Each number is 500 + 40 x the weight over its row's rms, rounded and kept within 0 to 999. Layers, rows and columns count from 0. Numbers have three digits each. The size before them is the row's rms in percent of the matrix's.

# up: layer 9 MLP up, 2688x768, rms 0.103, rows 2215-2236, columns 672-767
# down: layer 9 MLP down (transposed), 2688x768, rms 0.0273, rows 2215-2235, columns 672-767
# gate: layer 9 MLP gate, 2688x768, rms 0.0943, rows 2216-2236, columns 672-767
up2215 097:550443563499486486489578469421479512459578553512550474442418514445497452508495500540500438487518511465543529439531452520407450477554537559485572484485472460475505472501519584481461470510533493525504465469480446484581485546486578498528471455509494497490489481467466562483441530508499574424
down2215 096:530507440541489508454568522501546495444508425552449497491462533530513403483518470518457531484387465543492469494477494450500489503438474477454577443561511488527454519507564491485603544425487510562468554522470505566444494516530495524492515501465574519380458489562534545563558500501545507513
gate2216 104:444452509498392487519521487522405444525476479525412543431501525606533497601464474557428531538525475483570537426455522578458431420495439495508403577506540477489491465497429496490524484477545499512563565487454477476550495522486465532459450479505522503535511427501562486542444475447501499493
up2216 102:518511464459482517489588485545571431532512580513493534438473533539459514495471533555488478481467463507489515513502507549528517506522480485495456493574484465524508496538415480552496534456522499516441525514511537529471517485546535460507490492497567530482514466445504550524514531440461439516
down2216 095:570430482445479497457508502511486505558514479421554507480488461468531538504495487532506458549439491492527441468550489505566534464576494553463431514504504586496445551521536466488490617531446551564491471480414530489537481479555544561493480556541490549478582415483517506594481523474496459553
gate2217 096:506436524554493511496456450471467473366512426511513509508510490519489475489507439557475589506473506442543392483474531471439521446441454477449462563433516491505494467514531557514532478491523513503476486478515514470489429473519457496539451466451502522487440538517475442492575441426502573549
up2217 102:446413488534544571544556406465531488521554478507532537493463430442541472540477436471491582536528405498552502552514502495524492484492581545467513592505516523521493485557565525508556532569535568526498438559442443525461472511452540439521469559460546553473546439537470453592450493433480559511
down2217 097:495565480598505494469478489536488493542483498441523540483456481532488464510537474395499483557458563472467452501423393557578478499538482515518463450434443558504420517481540470486517500537601513451532505563540459570490470461521549475545545453471551485460436473527519528424449528510494505460
gate2218 101:529463566438465466415478500501515509511492530443462530510461610523499561507486513518515496471515521470526466538558476524521463557560525473506508561483512561491516517542499585429499481490499490453435442535529530471482505535379512517475550532486471464444460504547509581506539498459435461540
up2218 100:542461493551483571485563530466496456518471473443465471518508427492527562543452506476467507438538468498494457522452440491476557478570509549528503442521455458550524507503429512506503539517533466522542565563499523457523477497558524472472518507467513436519603496525492444539528503544528539489
down2218 103:574487461524521500519550528521575496520513514548535514539510450407522533555475550550502474451488494440462475511537510511521474493496452442555636486531475531485466503462553480508563480467452456526521482466506514453495517504573555519475558517454567487544521491437486465449493484572478504530
gate2219 094:462474506503544510515492487490535549495496575463564577564523486545423502538433512528570551582518451440528532492476461538518479573480455518539490535503587556443462459476438533547461579511569511454520476502536477482542440443540515453529539522529464457443462482439483520477520502517590563439
up2219 097:518528473495527509522570494508532497467440506508447455462455536536471510523519462433490463528462496415530495548471502506579525500488482504477445498532446418481484486450496501549512501478590519496512505527503441504521472524457495502498505472512519507479501466541436438516549451435488535531
down2219 097:517508473480468467477480473574441513486538452458503471540536543470498464466437454447551473523444559627498474517528482490422551453549458489502513500508510598510483441461548477474562448552474505484528518544539528461522483529516513463512500479534479561447451518480450400519526447541538448456
gate2220 097:550546508485562543551397410513481469473526474450475505476414491476507461472560482456481497468444521489460568464478528511500433471565614532514436526495484451491472552542431529483489456557510455458575463521472546433468532486431556455455489529508543534514536538485545458539513466526414489513
up2220 094:457493543585537495486565510544508525479497454526493582445521481472533488525565555536429486474496534415592587400474527483522480584448506466421510483521486507516517412521422484519499448453507483505531526547498499453553475485491536504517522520441506546473467513552435492525464488531466497521
down2220 099:478465523498481558524484528427558522507500565464432469439469480524478480474481403504535498421381461534519498559433408471515489492520458499494506503419545497453559432502476503528440526506399510473530401487451598481516593529507507525470601494558474418465532493532526463444503540476543518490
gate2221 098:447516470491403530501538494483485499562406483522494535509522515474522485500520470463499478522517457547481519500470498530421552445529493490530519455449484418486448417455458530557525480520491581486518491490467466490476510439548488501501457474480520493602423507466578515472462484518476514467
up2221 097:510501505459533502468432475439488534481523543523491491511447431532558525492545521516509520530476450515500570486501429529465493548459503529517468541460479503439454463488550497544474508478562499417464531605525463450482496456455493472525526474481533501489503609469491586553582500534489525503
down2221 096:465532429503509446478400578517557410555490466515517491512518536451535511499578415480545475471472483531452478531488421513463491520419454468564476504470537469529493432483556447611504479518461574462479498522577522495502466568466430445539465484541512505471510479517518471367521473574468482514
gate2222 103:581499501519586497517487507525486528548556509495536482442549557547505471503546460479479468426479556523528506485502426528433528470476485526492501454552576502463518515539551478461499534449457446555561526552529499522556470497452437470422503531516452469478487555477487496490520461483431465458
up2222 103:476515553461483437486515486543498472505513552545518472511547507556570471508472430528455473423419530563472447526500464526557498487499458513447525464489518522489538494503498449538508478414454547581528507509482533533569443456409417504493523601449459501542452529493520503464521521503477471487
down2222 098:470519505485550437491542474536505495519464462496494456428412452500522500539504395520465508503533532431526561487534454533425550524477508502445514517407520491562563532470502507558533473514467461535471547467448397475490451532422487487470540490517480546485527478506491488490388533544568523529
gate2223 102:465509441505427636520516549527530466521520524522513596494491583415455524531481594455545451525532478492481490574471502455489503518519488432524485563550551446509488424486537514525505454490522483547489501539572529503592524552588508507496432496482513453490497501519545437548482557525439494492
up2223 104:506551442504474461429479462456450513502477441480492494500541588495512547429478525475468461440549487470515481513504516510478496533581529477475500533455402523473506451501449475572554465475480487468436510528488564557547620454471541486454488542495537532507464523573470516533443507582526551513
down2223 105:514585509561504462508454481532504514586485504531526540469500473457494449544511511497482504522488494471486552581487541506473503479503475492543412549473471493495539505512534517521450464524474444460493511514540473446543556539531468495483498522462529571519493463513453584516526515534498531456
gate2224 100:487547515497472449482471474519520542454473509470483453502505444501489492453450456491513465455529477478422563493636477500476536532521524528515474515503480500521527419460523533436557476491560554569524496499530524455492519494533402464478497524510449512507503538545424516457443529502539515463
up2224 099:548482476499524488490460544435543541463466516421450486429434519555502461552457506440515480505564449458437485478514568488481443477556457549511564508577435510554485406545428502490505580492538497464534583536492487509527569475504501476530435487456487445449504434474491455481510551513519504466
down2224 099:559580484506480500522493455487582528480503471550559462459448487493480437487462517439480518491453546440531519551512607490501501530491573494532530470489470532437468464508454532416554490487476507530586484573501410558478468502510491460477406552462496482533530435488479489475495493505506454494
gate2225 095:490533576466518494508616425505497535502528516550482518429483495484556454453469486508456475500479461525514506501477460542473502520494563555505514504492496504523498520521484543520468497495587537427486456509537495540517464434504487478544548521432483514502486539473500397497453556507544505487
up2225 103:497421538456482562555540451423505484548452485465473430480484509543495569475470494537478480531463489466511447540499464466539528511550588518573451566507517528444432537562495518502502461506446515526515495471512516515550458535536517501447463540489517541519502552477499473486486552426535534447
down2225 115:507463593550492458511531498503483505519478444522516470447526489529508511515453532542486520477482495480504466473523497510512498581417499512476557563484501521523527522524530518570532568513526526489491568479501550485442512434398523517519437548526525511418557571477535484374536498516526445489
gate2226 098:501467578479504460498468492436500580501514514584534537461478576508564470523517477483516573502488496554536528448550503468498442428470507559487497540565538539490533572542488424529472503454506448504488566480539461495538464473507451494495573465567464492525497503495482494463487481496475531522
up2226 099:539476504508542492531399511528485493521512533508553479427479538466533506493525522429522520460529552485451494555498476474502539427476484452481521559481521502528517515535491494588495511546557491504420468552477453529497520529560540460514604464485592540522437495441522482547505459535553566504
down2226 104:476547437484530475564361480471547514474470493447501530499459527508487466511530458504493526531490531504433520478498492495472501470548488520563482502471484504567528520526509468431447530526531502485520515506522481464477491479493449517439493585544568530483450455499551526459472475428509464520
gate2227 103:453521491515539565526528449548476520486489503522506506488540465487518546485445491465464483536537535517452575511498494533478498550506570503430484494476520485426499498476548500533519476487518557470527474544506534483472489549528476452550489461501521468481483476485580458529494534609444559610
up2227 108:483516470506455474522527499546430524456519500467425505492448565525471498479497491542470497471481440585423435502501542474462465464472476481448522505484457522535515587537533535546527521458502489461467467466511489473433524466527552514522488564518483419457467450505494538409491413533458539526
down2227 103:434484521555517560535499464502530489432527526537508496539564505479525525526495517505503529537481457548419501461497443432490508490500586382447509531503541500566500467531517505513518541408412613481475572447544553516547492517437504445457525487586506478545473503486510524699563549511499531484
gate2228 101:481485507517535513489502455394454596483483508504466502567513480599522482602513447528470468519496527402490481511449432547418483498553545411499511507483460479539479447557590465441533502504511515488571507509440481541518556573436463498469570509545488526474540597490534474477503406484470440444
up2228 104:514521439530487410484604503564515500444562513460535551502496540528484478547536445477571485521503545482468483516492480535467510471537437497492512520539504496499487527544524553464537458498547516588489547517533603555488578462518550503478482517472548500459483540499532476525514562443508505413
down2228 096:495531566567583486538522433533508432503499540574521493546479494414478572592490476528512478478438391532525442510447476494538474457495495494496520572538544528521536454419482537552496521489467566555450497480496459514491447514482554424466503458470489443475533529490502450504469568539515434479
gate2229 100:520585473544487539538491480508553525462509482371480481458463562461484519490477461490507454448540493461462562500523491482486434505580515534518556471520466477454497472521480503440487558513429513529498527428489531487539567519506372488553436513513482470434498503478513504541509433434438524508
up2229 097:487547445486423522482519485519548452501449540444412488470520433505534519505474447470468493482537452459380447470513524524455508479565474486460523501493462456533471578501520522552484563534545498541440508483515554512486449526563490538429487523461493513484523432447507483474544531494496455498
down2229 094:457506425516517529531491442506449475488549524516479502485519549535517486451530483529530578394469574461501552444511524434513512480567549490474538449490460446408505520526508530540508577497530549498460505434531485506468576455483522484526591499483498498488584497462603588556487518462476456423
gate2230 102:389496498442548539535495457506450580436411525455392481461503430478444521571502560556533487457528488564550482519485509480524468492437494531549564457525499460540517546514572460493544546577553540497494526567541409477434537548537605503433477452461514490448443526537529473510518491476472449561
up2230 097:509563474490465512487406527524407494427507496489468522554538486488565427521492507553509490497525486495451502459493502503497508521513497393449489449513503463512574529395489538506564488429536489563490536415496502482475432540545492431499514493421413487517537508519467466542499480550473448498
down2230 100:572498528524448463490489495559486565557466443500516516467503489518457573471440525471463520515480536423546451472522456507409527569411541509519467463570535526498493421474512451512481469492489487463468510572578524582450535535556476460469426538521449517526466562566491433444576504503558573474
gate2231 100:503447466457479508524478515455520448509456522486450523430453487466541471515505422511508501469528502459511558462487542485498518449471509553531484492474465506515450463496492482503499456497579541515532559474437452444453508509517506537494480500487476453542439505578462483451550506438500522502
up2231 096:525464455528498503538476477418481476563489443382413517436429498484513509543533427470503523490458532473463506535504502479543474495513484499546542514442496517507493515455516573459477514517508452595502497519440564491446548554540516509466548481464492519580525527514476500463529510479541489432
down2231 098:628522541571538544487551510495467457455462540493589470521531523515506589525462541512490520503481495529478482526430564452463470484579454581403464465491511510538460497531511532496500484500479459525571520566507442465480551488498454528486412577536487505553535450501490574375448409522447529509
gate2232 110:538501458478446539468527520517521564470514521479480468434499492398543551574522496555515520488465545475552501517548484447530497489476462526500567553494502533435527451573460493502474484571551488554520533520476446550522542426429547509501542529442446484509450456566515527555483467525497575493
up2232 114:494457510533526491515490482513448520463528447497520452493520511568495537541438434402506521499458525515504455458515502489486476467420508522493446452524490511516529448496490519553468549483520533517455470518537533494483435525543505431544527551581460457450477517568516519495599507460523536471
down2232 104:533572484484539426527478545556438551575465478433476486429554484503490536468480449492519481512458489465567507550500422539480483453427542557528619491475534480530546538495536522525494497493497472498478518493556489515525471487517476452560538578504528502484483531487479489437487511480478575504
gate2233 092:544518561567512520408520451520543454526512478524536475446485502547480589455565459481568417515535442543491491487472516507471523518469544544567518529508510522564496528537503483448520494488520423480417513457612457524468512504511532503470478481508462447490489577567504467574469500507459547511
up2233 091:491471522525554521422484519475532449553487570435504460525483424510526516501521452468464535532531488521443440456556443554474569503460512435522449524497444588503528450466496494530459502465538573489540471513481413587471564541478504483496436546552425446484473513542523485565489509462556553472
down2233 092:442521477435443556501542513444564471605488498485440490441484482550482374469607610464502491518538509523485464498504484505523558507458502580497492526526479483453543519547509553478483493476478443449433530456510503466501495505535481518476412404460538464504499523490423481455553451531424587427
gate2234 106:484520461544481509519547491473530464485522556483485483542505447426533436520530438467534461485441525530516532500434517432454470507576521562493517519383406470478575531511452521518521555539469527486512500506530442562486515478464510450485519472532517530528530487483482491480559495405484483515
up2234 108:526501439520520473517492508536482549477500510449590507486495527576513535473472489457448487521552556550487449499541428524530491499443523476626522485491506529439496504487501497516503551515502531474428511429416499415434493437433495499502585460539493472529516484471438528524537564514506489449
down2234 102:565472529537498541487553574544546533446466488399545478520476434507512504582524450490496491538429558528524540536449498515500508510509530503565435524450415493521518514561448590496532590448508569494495449455438480488485553528557518461537439496483510566513497513465476490502502488466422494551
gate2235 098:578526483463426431433504603458392557593485514544520472550490439440462542493518444452542523486528544552494478493515510454431488466501496561411520591525513527438477439498489524549460511525475550527520523488507459517475429509519454490490444557536517487465456532483457468475566478472551568485
up2235 099:461502497529459498441429520508527464573470534494563504456519437475580511505503464445509578513471473387436531538469497426509490469520475549483544495472459452533482398470493483543484433502447555484541549543517511551542535522594481456625505442457477480456450509494519450578511469578510452482
down2235 094:479517494566389488458514526453485535482569474491440557440506448501451518512500529495519497535545481463521542542513518450503501455442484510552475425486542475454510468501549495454491541494468583477485463467477505459473482524529427529444552494516500488528488456481485438587488463481477467481
gate2236 093:462520547464463479494553499571460485435480539420446463517512500490515554542396542551590512492469521482478503477549514510518473546554530535449531482491485514565509510493493470486488493508492485430496491446545475530519541516546542464516448468441544512475483459522436469499501528602503531440
up2236 090:482529474519483458481416508504506486586483503546506538503462543499535535483536523447458443434485457544498498533510576558535433434515448550478463532523524481442490506517464416540496569544473504455489493537501478496533475522574457494485496517495451502521449493501490529494513488436447602480